config.toml
n_layer = 11
d_model = 128
n_head = 4
d_mlp = 512
activation = "tanh_gelu"
bias = "all"
extras = ["capped logits"]
init_std_qkv = 0.0266
init_std_o = 0.0
weight_decay = 0.0075
warmup_steps = 200
final_lr_fraction = 0.0
batch_tokens = 16384
dataset = "wikipedia_en"
Each number is 128 + 24 x the weight over its row's rms, rounded and kept within 0 to 255. Layers, rows and columns count from 0. Numbers have three digits each. The size before them is the row's rms in percent of the matrix's.

# down: layer 8 MLP down (transposed), 512x128, rms 0.253, rows 273-372, columns 0-63
# up: layer 8 MLP up, 512x128, rms 0.492, rows 274-373, columns 0-63
down273 099:120140098111107132128117095133114122099104150102107129153109123188148124153136141125136088137074174138108125123156157159137129108101186138132151136173128102140109135117130114151109070121136094
up274 105:111108122155140109077117158094146120126126124112132120126136140177138125112129077105123137160106191144124108136133161150133119112118114133091138086124133079148139138126206149130092162128112132
down274 096:168166149127156083129105117144139150100110143123103131093136174089140131149097132125118109152130136164097086121094115109139139118126110121105181129116151085133129137136165119092114108113158096
up275 098:138118127175126144170145094172157101129133157138133130147106122125134108095129167137128135095117118112114134161155117099099105128187114177126080115145162095098108124113145166135118097155154135
down275 102:087145096128118127138113125119172137113079144114082099121152122142155100112091093116114124093149115140144110138129105114091153145121106096147116144127086111135118120111155122137143121100128123
up276 101:129150147151058128118150140147121148127117105165132106132059097119125100124117140123160095118113186134155107155158125126152119140138128128093152132073138137129145141125105137086106102122125096
down276 104:116137103134108140147101125151130155159123119125159203129121126071110170169078199094123117124096120161135147122134114139155132141151127124107161146108144084166129148145133121154131128105137128
up277 116:130121151136124141124154084088136104115129135150115152148078117101176112077100124091155129115080156103122130088131122146092131107157112129134148154125102129150134142132139145120124167127134154
down277 122:165168155141164140122138125133126147099162059139122156143140152134115131147135089152114154109097133137077127083136154122112155120160140097144080132106077161105127193109118139143120104165149129
up278 101:111175113089123109133123144136129090139127135078146134126146102128140129128106126138118137177066125137117140099127131165158099137120135160150106180155118120096145088138131113189139106126135121
down278 104:162121168133102124078142110171150087122109167136106086116144102140127101094113158150138121132139147120124166156148122133123166148164135139141099116106113156085148094137094159123143145122152122
up279 108:115117122065128154166082118137148132128129094129091113164156124139109152143101154091130124115119136117113163097085145129110128124138123105113125150144073083138093121086134105124116141133146146
down279 105:160136091121094096124118109104126100145097144092169138141138123121125127090088103139128130137071133174174158143145146120153144140135103146093080158139108092165130144142125093093145108128139154
up280 098:101137125135153090129123107138127115133145080097123120098139135117115113082137099132130155156125194141097124119141171151157142139132129162125112126160084146075115058137141123119161102135119097
down280 091:166130091111141130146169131108126112197104131152170157176090127140176134117148126108106111123092109083133141115123104102121139115122173117089162110146129122095149186117119108104112134149145126
up281 098:117129137096170176107106139118140086102123117122132114100124103147140133120100161123125127085188139167132116099121133118119076137132116152094119152137124078123150132135098158150101138150133138
down281 102:103121100112088115094151117070171119150124120131159155150133103130099133130141120149116132088159117123122094129099097144169154157136147108127109120169162146142096138150116137117142146140158095
up282 098:148108145103112103111119076146166151129121105158131088146194117150114139136102162165153153146131071126097101089106129134157156127152146103094148068162126101140149143148127072112123139154111134
down282 096:107123146095100168127086112089134136125100085149157114132189138176092129118102170106143084112128152102130090129162146122133168118133096123156096110147111090133111158130097119124104119155125137
up283 108:158133096131147143138162138160180122091115150107137106099118129171114138110094115107148121061126132113106147125140127147175128098109123124130123170161170148144114137141120133134073100096150078
down283 136:129130096134123160122075097174145121112112128150126147116140100107152147129111139119149101088168108146115163127132108185144138166120114113089129160142159121123089149117124126121155090154141163
up284 088:147133157098192125092117118102108140141125153158181126156136147110119117119146152121175119136151107131134160132144119130181108134138064133115111135099123113161089110169119104119116068127135120
down284 106:164126132143120152116125097158138089151173135117121152141138126124071163151114130141112150151155115147189109120108127163098107129143168159120109125167104082119131144162086092167148141097129180
up285 090:139134118161112135109132136130138151119128103161141125139134174183173117098108121198088116145132138096136167115089141115145163105128111102114148113104157111135133133171124149167124107140117095
down285 090:108119181107153144122127156135129119116135086098145175095149135089141101123152154073142097164128112173111088135164111126124116150138076106109149120106126132155087097104130101120154130111144111
up286 101:074118117097138112153143157152159117166105082141083155152137123128158209136084117125141155145111155093155138177133109139128152125115122116098116120146126134147147161119120132116130146141091151
down286 096:196137168125158078124129158119113124125125108132129078097130128128146169111127129137131111150166142137142138092151179125168156140130165157124129139120137118144140134141130139117089115139116091
up287 113:138103117133117136147122110102144112124104153119117116154108116116141160092132127150172103079152133125178089132148135121102159104105134139095104143102135165135086154147100128131105075101150111
down287 116:101147125108118140118118150108146131120111079114122113144133142101134145135107115157074141118112174083132159135146151144165145142119166146158024081102136140138099155138127131090145122106121156
up288 089:136139145089115127115127151143139160116139163157132136141131134135122145125173113109111145138158133058158126124129111131154114123150120135143127088215097113162125168168096145119140133132095071
down288 093:129112138143131115118134150173110122126128158125191094128109108076116105132102121105108126118184100156085127109103137126163193109114100143160098120134097166092141116125143127100103131139148133
up289 099:120131140125121152149139105143105146167120113141142072143134103152105097112127139139145123135067136117112145092104155129115148101113113126106108139121136123114151114157119141131104121116134169
down289 090:138115093158108061113148125078054128127174114115156098155130128114160108076139115113134148116123113109097121107109140150120139131182157099150149143126105117118124130106167126116129093142126113
up290 099:112149099140068129100122136120169147142152159109159162120130134084133145140139132173165117123128056112108126123159105102143101087140103142151118139110149134140135161099110107129120146165143072
down290 103:111124068122135106140103152126137105094098166098195169080079134121128156107122144149142135142101153170105105134131172131184154153146150123114125126153118130110119139120126152152121106095157153
up291 099:135153089128130124134126132139147095112107108150109172134130123139166101168112104125138162124130139155140151105130116145177131091171153152178084117112133121137112138139104132134111117132155131
down291 102:110109147151148136090137115113116143154110141094146121138141141142112112121105130110128153134100087139113112099143165152136158157106103181119043131152103175103076104143111142097129146095161127
up292 099:115115102142143104151090136154112101120131097100138166150114170110134109121119175109155163145121084168099154117097180099077074133120131141115123109102159131175136123121120124140119125129125161
down292 093:120119126097129124167100172107118116105135154110132127110137156113128109125156141104107154120069124154125125120109170174113149099106139095157141126092083106151143135124100111154136128130124129
up293 106:137145114154193108133171133089114092153118112115111097094142165096121131124075132154124103094147134131131114092077137143145129098111079147115108131077094112168159177111129136125136114179116122
down293 097:114091079143116131117126157149096172071136096112108144097115146134159134120164155156136150129178142138171146137113147124133124160114101079111111140124167124122137113111134132095174123125121121
up294 098:128159143153155132093166104089130151134087108090156152100062109136115165156153176132147116126160139145101121136103105107120149102137116134147158111113162110127134141095094172106106104110126147
down294 107:111148127140157141090149146150101120115118113135141109127119137091147142146179122127124116124124147107122124133161125136074174077113156119096123113128111128147162106128129138150114142115112087
up295 102:112107145150164116146156116117155127127144154141098142095102142125137111113149119129157095113128157138076116129178149113116121125151070149150128148126126160178124102096147117168156105150180106
down295 106:144119150110163147142116129150152094129116163112134119121151111143142137178145148122124110095146168101113088143141178108150094157139111117071074077125129123104119146162149124140102128144158109
up296 094:136125110171126094126100157157162101131120159149133047168112123139115150145085193089118117157082107147088135159172113126135144146120073138126121152098139150122124134107085150139167115128165128
down296 088:134140155126096121159150130145101134138137133134111198152168124140120118112135150121123138118159121125124131150117130135163107157179123118107139130119139140115140130133142062070151096148153096
up297 089:110129105130093151122141142198175139097141167111061138135084138137087147163105175164143129151117140107157144138120129128113127103113132120097154136136121137147086140112162139124130133124167133
down297 095:119118116094120140116134149131061184193095131084121118131122143111137091167124107108133116143144144153121110092141143156139130145131127113128121138121122092124096154132145119122185107126144120
up298 101:149121099125162149092126138131152150164132152146108140111147090139128125128136157141157119161121127096097114125119152139142103145146077126153108134172156095107118133134110152143167127104111135
down298 084:113148153132113143126113145126158098107105107176154156138128120104106095147162150116119128114107114144119151134131099132083113077089124187114101136146139120164140113117139117157074142144127133
up299 101:144133101137143143147144114122159149179119135102148092075090119125098163093174114107081127100140127165126117102163082149146103124161126125129147146157141158153126095113155144121154127125134083
down299 095:124104159094150114088121134139135119157094101128120132133157097167144125145121143090144165152086111121127114149172113138182140128150120119136159082158138104078150114155117121150090130128094159
up300 106:159143148094123084121110127118151105124134102174130135130153114134150120098163128111112098177141089097119103131158146125136111125148153167150116093111098089089109100122118097115146079121145126
down300 104:102089152147161108103134138123097070161097141142105141131108117170097123120176130143114121142162163121085129133122128106126138139157109132138125093140126129089123158107126114136131144129143163
up301 104:139104108098167161104118119126167120110160106119161127077113109126148095132147156096136125143077162116096141166078119141147137133139158146116150150120148111139098082124178105171194129118152151
down301 109:100106109135140153111146169138139159148103178126104146145079090128158138123154146142089087151157139133149142117115149144127103130125135143129128159134123094092123084147143084152123138114129095
up302 102:151140094098142096112154164139125100131156150139129119077140102077134127127137134151119128130140136095137205125115125097161146120117137143121152144097127128122155097100165120118058146140103123
down302 101:109130092121108147165071129154108104095136140134161116086154103135129101084167125180117175145135130137155136130094134120151120145162152152147043115117078122155130144151135129134140150120085105
up303 101:125154082139108106079128134167110136136135135146125067123108108140152152094165169130112134086111119132089094106123125126100117166149129147121139101111108153149113131104126103147115127127126133
down303 091:120146134116122130177137126128143140114103078131099141168128090124113148116087099138156130148152125158127130101129103114094129152147193150115069143106115092127149183155140129131129125127122096
up304 094:133117162135121128099148134112109091132111089142090092121152114151150124136107161082123122146126122110130103096163135132122091128151090171095125168115157120124118138118143122145150129192102109
down304 091:120145092159157106099117137134115150082160121125155107100100100117168142140110137165122109124084116139117123125111112113120150124069074163139135126115117158130120124152130116099140130141134148
up305 105:145091133142182173098155091166146108100140120140118121147108126109141140128126137143108115127090136143102133128159140148098120089157157114134150138144116156130124138176078122107107191129159138
down305 103:123120146123115108162112164120108127076144099097157163145148147122169106151142106152060128126139187130126106132088145121109115110135158155128101149134130091135175134101137121135141140136157156
up306 104:126115099116134137140149173112131133111151144098109111110141139113129138151078116111127126088155156144139130110117105142147130099133125105095164132111138090144164111170143165118118134159172117
down306 095:116112125162141173135137093104099110165134157127142112127146090135193151109100158121111129141074148136120108133154108131116157129164073143151096173078106153120121124099159117135131134122134142
up307 090:142083142171141122156080130119110139132086076122141095116133122145142132122106171104119159102127163149152189148128163134123124143160100089123171171129109125134134154148115150134108124148115118
down307 082:141122100117140128099162106129158143123166152086110130119124115089109151130148157109124109138057114128135121091138136133155122120168139128120146144147142125119135145156151102145122115134098104
up308 099:103151115145124122147141143133110124127139068106110111128096102101149102115150138110161152142115149094142120139104105091145145157144111148126153121071148139189140116118146110115151117210176118
down308 095:142064120130106102128131131134139099117107141138152124088172151126120125149114174125136115141161131176126111140123105130129114150105117108169082093148109090126098106103156087113105115139143159
up309 107:081158126100153124134119158133178136120130146141082103092141124088133111107110118134131181150158143173160113129184133112157129107107129135096117151118135117129113184180145163129103093130144128
down309 108:151078145132130154121100135153132140138087140119088148128101127128131159144141120099140132121168099134091091158099114150172146114128101144147070176143137114123149093146126083127088103143149108
up310 105:143190162108131136108173200121157134145106119110160152092108076096099108076131089094162074128132134149114154097124104098111128116148091140101103125127123137119142089171090137145135144193137112
down310 114:165165114099062122145167112153146121092115076112126115084170146156131128115086123115150156147134112133147155141107116119133138115166123101141118127151141159113108147135114102128125126106140132
up311 081:115138142146162109086119132161132134165074101138156131114150157164123148147130116148157128156174154167145142109109119119137119114147150138112112120127164131141131145162106146092107108188127160
down311 087:101123133183125111122103154141151124100138139109100132151154121152144089140148147117159123094178110142156132147183122130145138092142095118134133139117101109090151141112135120106122114113126117
up312 093:075132103116166102153132084157161094122081143115124137107118108114143134124103104137135196121104109123119099121122155111130111155093143136152133170108171145169106149120113172122160194137081173
down312 086:138104132121107138137130122125114137107146092097147150138139128108135135134137111083129116132126124172144079115159134110095125178121168122119063137175108122151127156137132148137111161167145126
up313 108:110175167109165110119094143093167095145133152135130132113114076104110089148109145149143123144136132107109128101157143098131110111156170129097136134123108108122076140132119127128138155142111164
down313 112:139135089141078119176147106174076142160125079146102125115093129171145171125130093116095134130105104151114141143095128141109135077099098159154119101143123161126165069143128114125138090100150102
up314 095:122117094120148128127131097112106095160077172116141145101144110134151164100147158153104097142147106117156093112137126169133120095122159135105126110103127151127132129132134135163153115130145107
down314 098:149126096188135159136115086130142132147151120120130124114126131149151119121116119125105159099158152110119151146142164153130137088129113156098058169144143086180104130126122158093120146101130120
up315 103:145167051076176124121157136167111138103169140131131128122158150113109102136084146110123178148168147131145085129124116108124105099166115108136121131098132098113081137159137105110151099123110120
down315 102:135157126127109141132117135105141117132130147128130118137142148104083094114135126132137146157162136137084152131140144126103122102137138094101072105096152101095114150167154154140157141175132117
up316 097:091133125124085151124110140116125110152143127137123094096126127159157125115107112145093103101100105097148161121149125111127152133118092138065120128082111134100120135148144104124176148122115115
down316 098:126099177139162123173101125072172126086095106105100122154152190153137134122099120115127111140110138126142070117144143109141112137098161108148121157110128130179103120122101119142119132118127083
up317 088:131133121143153149113152141143107141084119207136137139107113144111123090091097162088120152124134122159174130088140165150103114093120139106108111172135124166159129110141097119128116114125165103
down317 080:144099168124118163102111094128085093157117122109149132135146132197136126145136105138133091120168112112143124115076138135118135141129135150135103136162130153147196173176153109125121131159074131
up318 101:096102122098129104102109145155150126151131171148130136113127155093075137113117156156156134176161111142132108165088157150144127091142090116122103162105112150133113131119086109154145136152134143
down318 106:122139090119173118111124158103153173106125116123119128082137138083132160138127148126136148116119117165122126145085107125100120131099110134109117175124147126148135185131124134125094129155111167
up319 097:091163131135164105118111119086148144077161125155126112116113118104177118140117098111100143121139148124110143128133112177125153099135119166129146125126142100121112101130087105113128137118163148
down319 106:109127140132159120145141115083114118109113127056153154106109141114144145130077150187149150111180120083139146160092124147099111158150171114100121091094145162139125099117116152093163136136133135
up320 103:146146080118151150156143125128114126073130084105136120127114158152165071145103128128165141121146101106081160140092121156138134148178091138130153125138103125124057141156138141124097135102169152
down320 108:155116104188102187148121113148098108105131147121127124131148083108108118101139127114133134101124140124149160103131155147114149198096112125157150131097120113142092132129091143122079053117111138
up321 095:108127141153133152162120141116136166119159113103142121147118107151169094164117123120131164166086142122126086138118114095123119134105078123125122123122131131103109169158169138156126185192165140
down321 102:127163105157128119108150109134128130110116112120128128120142166164084130110140103116126129142105085129113121136128140130103108129131150114130065121188117094122103147156124079143135149121143126
up322 129:170112121147165113102149092146175130073112126159115137158125166115126076162114149149137131126100128129096106106108184141134106101138110150151113163136107084090124120127134161114126126168100150
down322 126:119083077106143121113118157108107140105144120109148133163127161164140134149107144131122158111138114097168096149157128132148118100129158115150086182113146050135154172116131163136144185135129099
up323 090:104121098103159147115157117146103119126126172149102124094132073165121155176122116129156149149105105145147142125111136105110156086149125103150117108131130126151131128130082123178154116183090141
down323 098:148140129150123138107133116116104080087115132114134118115133122147170115150194114160137155100121117123071092103125126126121080135089134168148125191136100149139140128099084143155108125124125102
up324 104:161149117138098138126132122091129104173098116086118121134125125118155133065134123117146138147134127178111165116143142125144116136098146149100171090117094125086099172120123098063141116122109104
down324 107:130106135107152107121118131154113136097115145135106109124077159164128150131128158111110119098101162131124156127145161126142122126118165105150155127102146136123082125132176118135149135117084139
up325 104:144097100116157128157120167118117138155130123128113149090181138148148143149102105087137132095129117144123115140145143088151099131113160135095142133113162123164126067141125122161117154156123118
down325 101:120132119099111126131117108128090134066167195068178112152125145174166068128130137113126126137110135119130127108129155098116156192111124138165088127121147178136132150129155121121109193109149124
up326 095:112152153126116117104142123141120111118133117165141104095133179132111157177152103157173094123163136125138116112087121093139106146105092105115154119162118154127092094125123132120133147112130142
down326 100:126064155130112112110137132150162091155134101169109120124139097145137141088126100134166099116167163113157132140159128137159146136139117168147116076128151130161151132094146155108066126079143152
up327 096:155123160142114148141119093087120119153122120117141148166109160127143156121096120110126107129075123115135122078176155185132130141113097144104073111071082126113133140122149135114119107147116093
down327 092:097144112081124141127140134066130127110149133087145113107133117121144148168091174115140146108098126156088155133142131117120140153113082172093082124110105104100140161111159087124148122134133141
up328 096:140126095117108122091137137155160110120120165127104120141140093146126100189165117132146153147109124140102094128126128140145137072140141133116134171154099115107113083152155150099167132136123119
down328 099:110093137127141109129121137072157098113148125130138169114127136097144130147126147097136132104111139112126081129140125134173183094106152131114089165108139106146106145164161122107105140119118099
up329 093:160140132207122098128087133137124097111123148117080096141104136165126153139097114127114150133113110185142145075144127124082125089109123160129113117134122098116114131119134135163154135124155124
down329 086:157136126118147117143161105075115156136119125126124103131142140104130166104129106135111131107113159123114109113073134104134060118212100120136143124123159127132098117140152114147130120110146122
up330 106:130143081117133099114164119134146050132108122144116101114123124106188116131139133095147123127130116130127137106173109089150157114105143100155135137148108097152117099136098128125130070150124133
down330 099:162150114119129159106133180139125170091084155105121116123135106110134124150135169082119093101141148135132131083094156150120128137142167167090102121141121134161162162122109143129166089104130137
up331 095:138139131137120134148113146197093120114153152124137111131132095132107142142173129144107122117128126162130165109127129162111148140137115134110173092107103140099126102196127127132142160138109054
down331 092:119146121144145113133110131133152089136116159139107139132151097117132137149082153095120092144135134123090076121174131101164142133128136088118120083155143111171116172115140150113142123113146159
up332 103:106109097144142140129155119131127157131134167115144123126054123137149110090117094139158132121131118139120111175117152155164107114205125131107104114135157089124108122146131086124110098133077101
down332 091:126110175084088148137136139107144093184124150131131134162161161132101108213153096116146091133170118160105106105145093095109106131163167157095122135104106119127116151128079136113127163142112135
up333 097:130103141142151142139118135132114092100121085107136135169108087074075098113140130132141150122103121102135128126118145163094126100160141133135193153145163114189142139104158066127149125140169123
down333 094:129155115113092100108121104145140129158137133112122090112165125112112103109139163074114129123151136131097109138138153129138148125151152130117089137131150093170119185157103140123109072142124116
up334 111:121172135105150135132132139119137140105149132114111165171104132083078131074111151175129130115130112134118136164113101173132142142116153158114107145128134172119169122173117141123164117169124132
down334 109:152121130127179089124138132121118128099134127100125147153142154112113140151141109086128125119134079132074113146135131099125120150126107104126168097096122124134123162117170150149122132108135124
up335 092:100129111088121133136202121106098131124115113112183101146143110106094110121125091153149154141125112122149156076119144138123181121152092146147104096096112136168162113133133123127100098115133125
down335 095:130154113097116118102093136166131101117113146123095167151108145110124127102138116130118110138136144129138143118125103081126092164163165124154179143117135134101156136132137113133147148110110111
up336 087:101128116098111136087113133139165148110151096114086146129102136107174164057107131143141148077144108157116112115106137146133148101168121145115100155146164151120132153144146046106145130094148139
down336 082:159140148147138133090143094102106150126112116106093120124141091122125111149136138097137113121178097121146141103112134123146159136087064168135127110141134095159139150135104098127164135121168110
up337 109:069172067137126103139130133147160135176142143130141128126119132088154138172143136091133115110103150116155159145108121116143152124105124098131102119124156109132117144132142148154136101136119116
down337 104:083140160127134131132132128111134160132135140157085135130160131112110140184121196117093122108117139120118125144129119141097131181104136134092088111109125108169093066119139133125135112175110120
up338 088:136079095097158132076142157150128094109108126138124086127107131133126169151093153095118122199128117140113160113122133141126136090147129174120140141144136114111138102118093144143147067133140117
down338 080:133125180136091095134125134095118104151119116127137109177067131127118114149117110124156122142154150130132150133119117095087151128136159102108117096105143108135103138127148140082151145101135142
up339 111:143132135089094104144116114114106114163142156112093134137131107127117149176176117117119140107145143144121165101104128122089124139156137134126093117127137109124126140150078151067093086106081109
down339 112:143134129127104128129098139127120144140062098135129099153128070093128110114129138175127140134112154156112170184156106113182171126127138117133149104156106151077127088130130137104117139143132153
up340 104:138114183120126126120141115152131105145118159120113172110132125108146146124147100091139116101112141170112096119130143175162114109142113125159114122112110132097078131167129183141162091128101133
down340 107:109096081136093162141065121143142143098135167088166141128135128133137119130131112119132145129110148165110143130145138139158135108156148140127172141109119155155097109162080120143132131117131147
up341 111:115158114162114133089153131125120119159145088125152119082140102117131153102162165149098153104107121114116156115131120129146170107108094150125133098149125116106146125105135135157167130115131140
down341 111:137128139119123150110112162152143115097123137108128080064146119138142128135106150149133118121154127112143156166129136137132171122106103163115088111100056138115112138103122093134138129189131128
up342 099:168146117115108107127103143145120107167156120166162178173147145131112156073165179137143120151115087073110146117101114115113129109120153174124109155119101108123090134099104162160138169105152094
down342 096:105130129133151146111110099134127142138141099103078134147131138163130163156129138115112125125145139133131119142157099085141154089172113142123097132173139116124169119092134137130092105128153137
up343 094:144142129131135159122185158126092164105152121111107085108119104177144134164139099176155120137114130175090143173136137099139148163109154165110107090107126113101091103141137119142107137146132121
down343 102:161118107145100145114142143082151221119153143115125119152138121183154102128150148128103148137099141126143131127151101104092136125110143138127105074116092123130148086138155124115138163093092139
up344 094:140090147146127159115101139105111097141128078127093172138143149134112144125103127109157126133056125095120138108102157162140165152145117117143152107170121174148113134148127133188126122146154089
down344 093:130169161126141145169145133136111115159157152145128077122127103161130141121121110157110114077132153144107117104120146133098106134155104142129147129073124138124178139160107147135124134119132127
up345 105:168162141159145114112133141144094113145191110176126098085139120085092117139109089156153122144126108125131131113175124103144188121162122143155098129144127116121153124150123130101129162115117116
down345 094:091162166135073143128151139121128120195157159105186175110121118160159140131140117118095125142145144137139140128117098112132116153152128143136132110117133126093131064125133107144120146135116146
up346 095:126142123101129177131143130132123076138100115153105131118114125160169155138135125104123113147113148091144112085091143140117152158106130135131104143132142125112093103119140180094096082105149113
down346 103:145153104127144115128072141095132137136099121137111120148154178147104124134097105084113137131113098085121118146129128124150106132108143140181053145102087089148113138150134128172119150132129146
up347 097:146144122178112126135140103130094115111128103143149101137133138119079113127101138135118176119158147098152136105102153116135164089137137114093173114159155124114124114137132140161091148162160095
down347 095:137126197104142162142095124126125111137094136113093146086140132085166106130139113099139131173115112165110142126144102128146148095141140111132107158118102096130144146089105168088136117141105110
up348 101:124120101146116116148129089128182131151100122132128129149136114091131122117085158133131149141148099150094152091137132162137100135134225134088113153158171112138141137154117146190107104135116145
down348 092:129149161144115139112126137172138106114114128166124163090137114085122115169126093103140122151137187065118124167120141109085129110138085132146165118157166156104103136117137093126157127130125160
up349 095:124097119140156092105125141153132150138116134087095180121049120130101110129131152159169071115120146140085123121136109142108094122080122141135138131131159126126118106134167129172103107139164096
down349 107:123135129111096123105102133142113151136120112122094103105151136100146118122065112113097137173131129147133157124120097116124131125192113145145150120136124147094138161124162102099105135142155184
up350 103:109125119116160125076138132119115202122119135112118069147099132110131109104115163154156078130100134118157102163146093113120128141117116105121165139125151135144126138148123143153138092123139120
down350 113:119123068125139126159136159114127141145150091114108105121148126117101108122131183109149104099143125149150094152115131121140143116132094110139089117135095107145110162143129111119136132139135138
up351 105:078118142116125135137162129135134147101162125141133150113134140158150142140140099171136110153119103128100061138121148167130085188132143155070120161125142117142118133131114145101144097146137116
down351 105:124114086100150142113126134068119143141160086118168101138104107146144133117135127150119075143135135114106085105147077132098107144146097147153138132138142154135106149163131144100099122135148160
up352 094:137116090145172116144145142143131126120102119157138101133100104098120176157179122101155134120086152111198169163096081115134131109148147118146141131144145118138097135160114129130150116123160131
down352 084:170155107137129149106142149132162143100120158101107161098118147111118130153140118091129128131105099077094113088150150116107172163146096127120127152135119097143169169172158137136095130131144093
up353 088:136125154159093098155142123128101125148144140123160145114088137063109119101161147123126103137137152129092164127119122155119149126100147148147161102137103125133122139150137127163064114126133077
down353 074:140156089122115125108080110114140153124123091142093117126140163116115118130147144122131113171098152108141130090121097115116141159103127172144105150144122080141179131127128120085125162132147132
up354 096:147176134159150109164153142106122129173121139109120115096121111138163097136129168193087161153130124127098188112148110081133100134144140159168111118149117107124134093156124134130133139119112136
down354 107:139124144135091143163094129147136140092099107148101109125121133087131117108125109130121136102133118095080169094105108164120138149128148143143102115136152140139136162098120146122147149154143097
up355 095:122145176107143132126120162143158104131103108094115139165055155108129077089138093133124129104113077100086161121115161091122124121123127116135140152125120098108143152134151117193136129115134089
down355 105:152132143129139114132164136129154136111188095135110164137124108104128084120098149135141149114212144125121139156102158111156126132110089127120072145086143121121127148107123100098105126133118124
up356 098:107098127158108129121151133107155125126153097095158118096132111129122160170151169136122086127083154105103132132154107176085131164142095139180137105097140139119125114134160130109125146075095165
down356 096:148133153134156144081140070121166165155114144116147123190160114126123100169105108107184084109122110150135087112113143126095129081106126160121137155100177098171145122144097133099137105126106099
up357 106:101138136114130140106148069175136135169101130128090152135104151129080107161093152122150124079123080130124101124117152123110136097142125152096117138176118125142148159133140146136142138116109115
down357 103:128128121161129135125126130131113098157162135105064101139103134145124155121107123184179166126152115102120116114091129147146126134127111163156062120163094156118114162157132123123131130195107108
up358 113:099141114138131122176144164114147103103137126114114116120099172123152140136145131149139108079122130161100130113134151153107144122164136130118057129107129125151137145181118129166139121094166133
down358 132:153119115123106138121110124140096146114110136111102122089156108123137140111124149103119162103093124131154157130118100152135129119093130145093039144146147114136111158115113104139115095115145138
up359 106:180144133118151125139133117146114075168109124107162123120109136130129163112128105122152177160077152151134148124125169148141112123169123138130154090125102098101032105138127094108147163132100114
down359 110:103120136087173159123145145117122107126104121128161097183134126140144128106125152142122072129085120117119075150099144135159173115171130147110122143159097113134135148110127098140084109116124142
up360 103:091116085131130125112119090104119123118186111107124171114121125114112095152132116135132146145096100124101094129084142100162109117136094109124150160138135125153160151130115143126109147081152109
down360 108:145123124138133113117108123100144115144122110130127108095169099149145081110149142104124105084170146110117142114133142103122121145172098115140140100183115156124135128147074118156083168105130125
up361 102:140141128067141118115147112101144117148138152166151084136084100127153163099089159122115121147137129111136086133128132141158145166134121181108139103114108108113120127118144108154146073120084103
down361 107:179094130110131120118134166106093122113131143129106151150112136120127148128157131117144123115118136157127141112124111080159089154132153199151080143104108112108137186087142095157142148079091161
up362 101:140115108152131129132106120147122111151091130085134139135166144130165074162125135144141152123116101148173107118140138154121108137158098121106150112146105103129108102084143111166147103115130139
down362 105:110119140134170157141130111140091155132139179097101175131145130087134118169082104120142134113122121172130120081151139118112120151120135145099109174117118115124130203119111110123144079125133107
up363 100:163155134190136137094107123145078111147160147116180156073108184126115103115126163133124104132111114124120137117124145115117129153108116148106127121112102119109128133139118149141112121129138075
down363 098:129101144135139165115126110171168113140141160122123108128160131156086131110155122112140132150083125068099115137120107115056136106130134153108137124098120097163151111154116117101117144115135126
up364 095:089139140128106148175109141111165105131082135127129096127091171179138110116149103144108099115129091110108146106128158165122156145164088128114128107119143135142112118106145098116114120099127170
down364 086:152128158131149157120077121136124145130110130129117143155148153133133111145117140104104150108117169122158093155150113145088127153108135126165073120131139116072150114089108114174126143145158125
up365 112:104088117162146114126151125093092153104150133108136150112155143117182101169096096122148097107097171126145135093132153111115160136122142088111100149160111092109103105116116126124137099136116118
down365 114:119127133111155123115142127128152127136135147108129169093127133097154143113140137110144147126150103113128163136137152118113126110130123124142098138116097119082135127133103121080128096080124176
up366 090:155165129138127147099153103128112084160112194114130123133116129080121074131149157156183150061127095119127120126126130122117102097139072134173108127135114102170118126167088121126136120114135117
down366 091:165107128076135099143097102113127120109074096140118169121128164133186121127124129100112147180113151129101128140122111136136170117103173089108142093146109170097160123115162125168149134126155157
up367 094:099127101144156124101111115107086204096142184151137149117111154104164112131144112118113124177177126090164139114111136139118114144117138179174155098120173108147136135128110132118167137125160126
down367 090:130116130128152145120177138129108175121130135101090105138145106117135143147134136128120101140119134119143126161147134149139161121113070112103109066160092184164113126111128102137108117135162122
up368 101:116141151123101131131097114103148111139122098111163164153141081107115146110146145120160115141125051149139118130122127139113126149149118112165128117144158103137117139161151160122132129100124133
down368 107:089079149122099162103153127151105122095147157128093154169132101160100120111154156143130087128091109107084113122128130143114159120105126127117116112110091129135125114123139141100180123168187161
up369 097:130136144117127088130121130092171126147133159118104141148100109062107122131075160116121194123151138148108119127133156124149134151150100137146120107145091107127138151118110148109108110134115119
down369 098:145131073157124147092110108119132150117166153149138112133129112151108106135147109085145154147143139113126138125129106133110107118112125089095142203130146196095124098088137136111146145129163103
up370 090:145089101101129154116136137130166163138066139145110151172118129113128173159171134111145124103103139137156112112161115134143123138131152158120090117096162099122109124129148128143105109134109151
down370 086:096164136132154088146170107100121141123124138086122107111166093144119099124114150149118152111078116147081114139139134151126123118162108134119098162122106120141115113112098115179113130112183121
up371 096:127130157125083075118137133151144143120147147160113104111128096114102134062074141141156099076153084122148118134126152152125118076126155119117119100132137133154108111104087113154120129115167129
down371 105:140146128176135174108135099101099158142111147118119197127106140128113122140127116151143122137066118104108076121119132141156158102135121116148145135153144145112170149127145186167095119121092131
up372 104:132159135098117165135153110117159170130188098109130130191109104132128135125117100140139152159158130138178136128071169144117104152159097159097131109122118073139120091116160115126119119120144119
down372 111:141139102148100119116130135091125123135080131145136105101173071105146146121124151136162095086122141123106134137149116138168147123091111106136100123128102113082121136113131087136121105149157141
up373 092:143098081089157134159107099145135153123126112130105169042096120124123116139133094118133121134097129125127119161125113116111115131156185115153135118147125157106080158170134162116144126130148118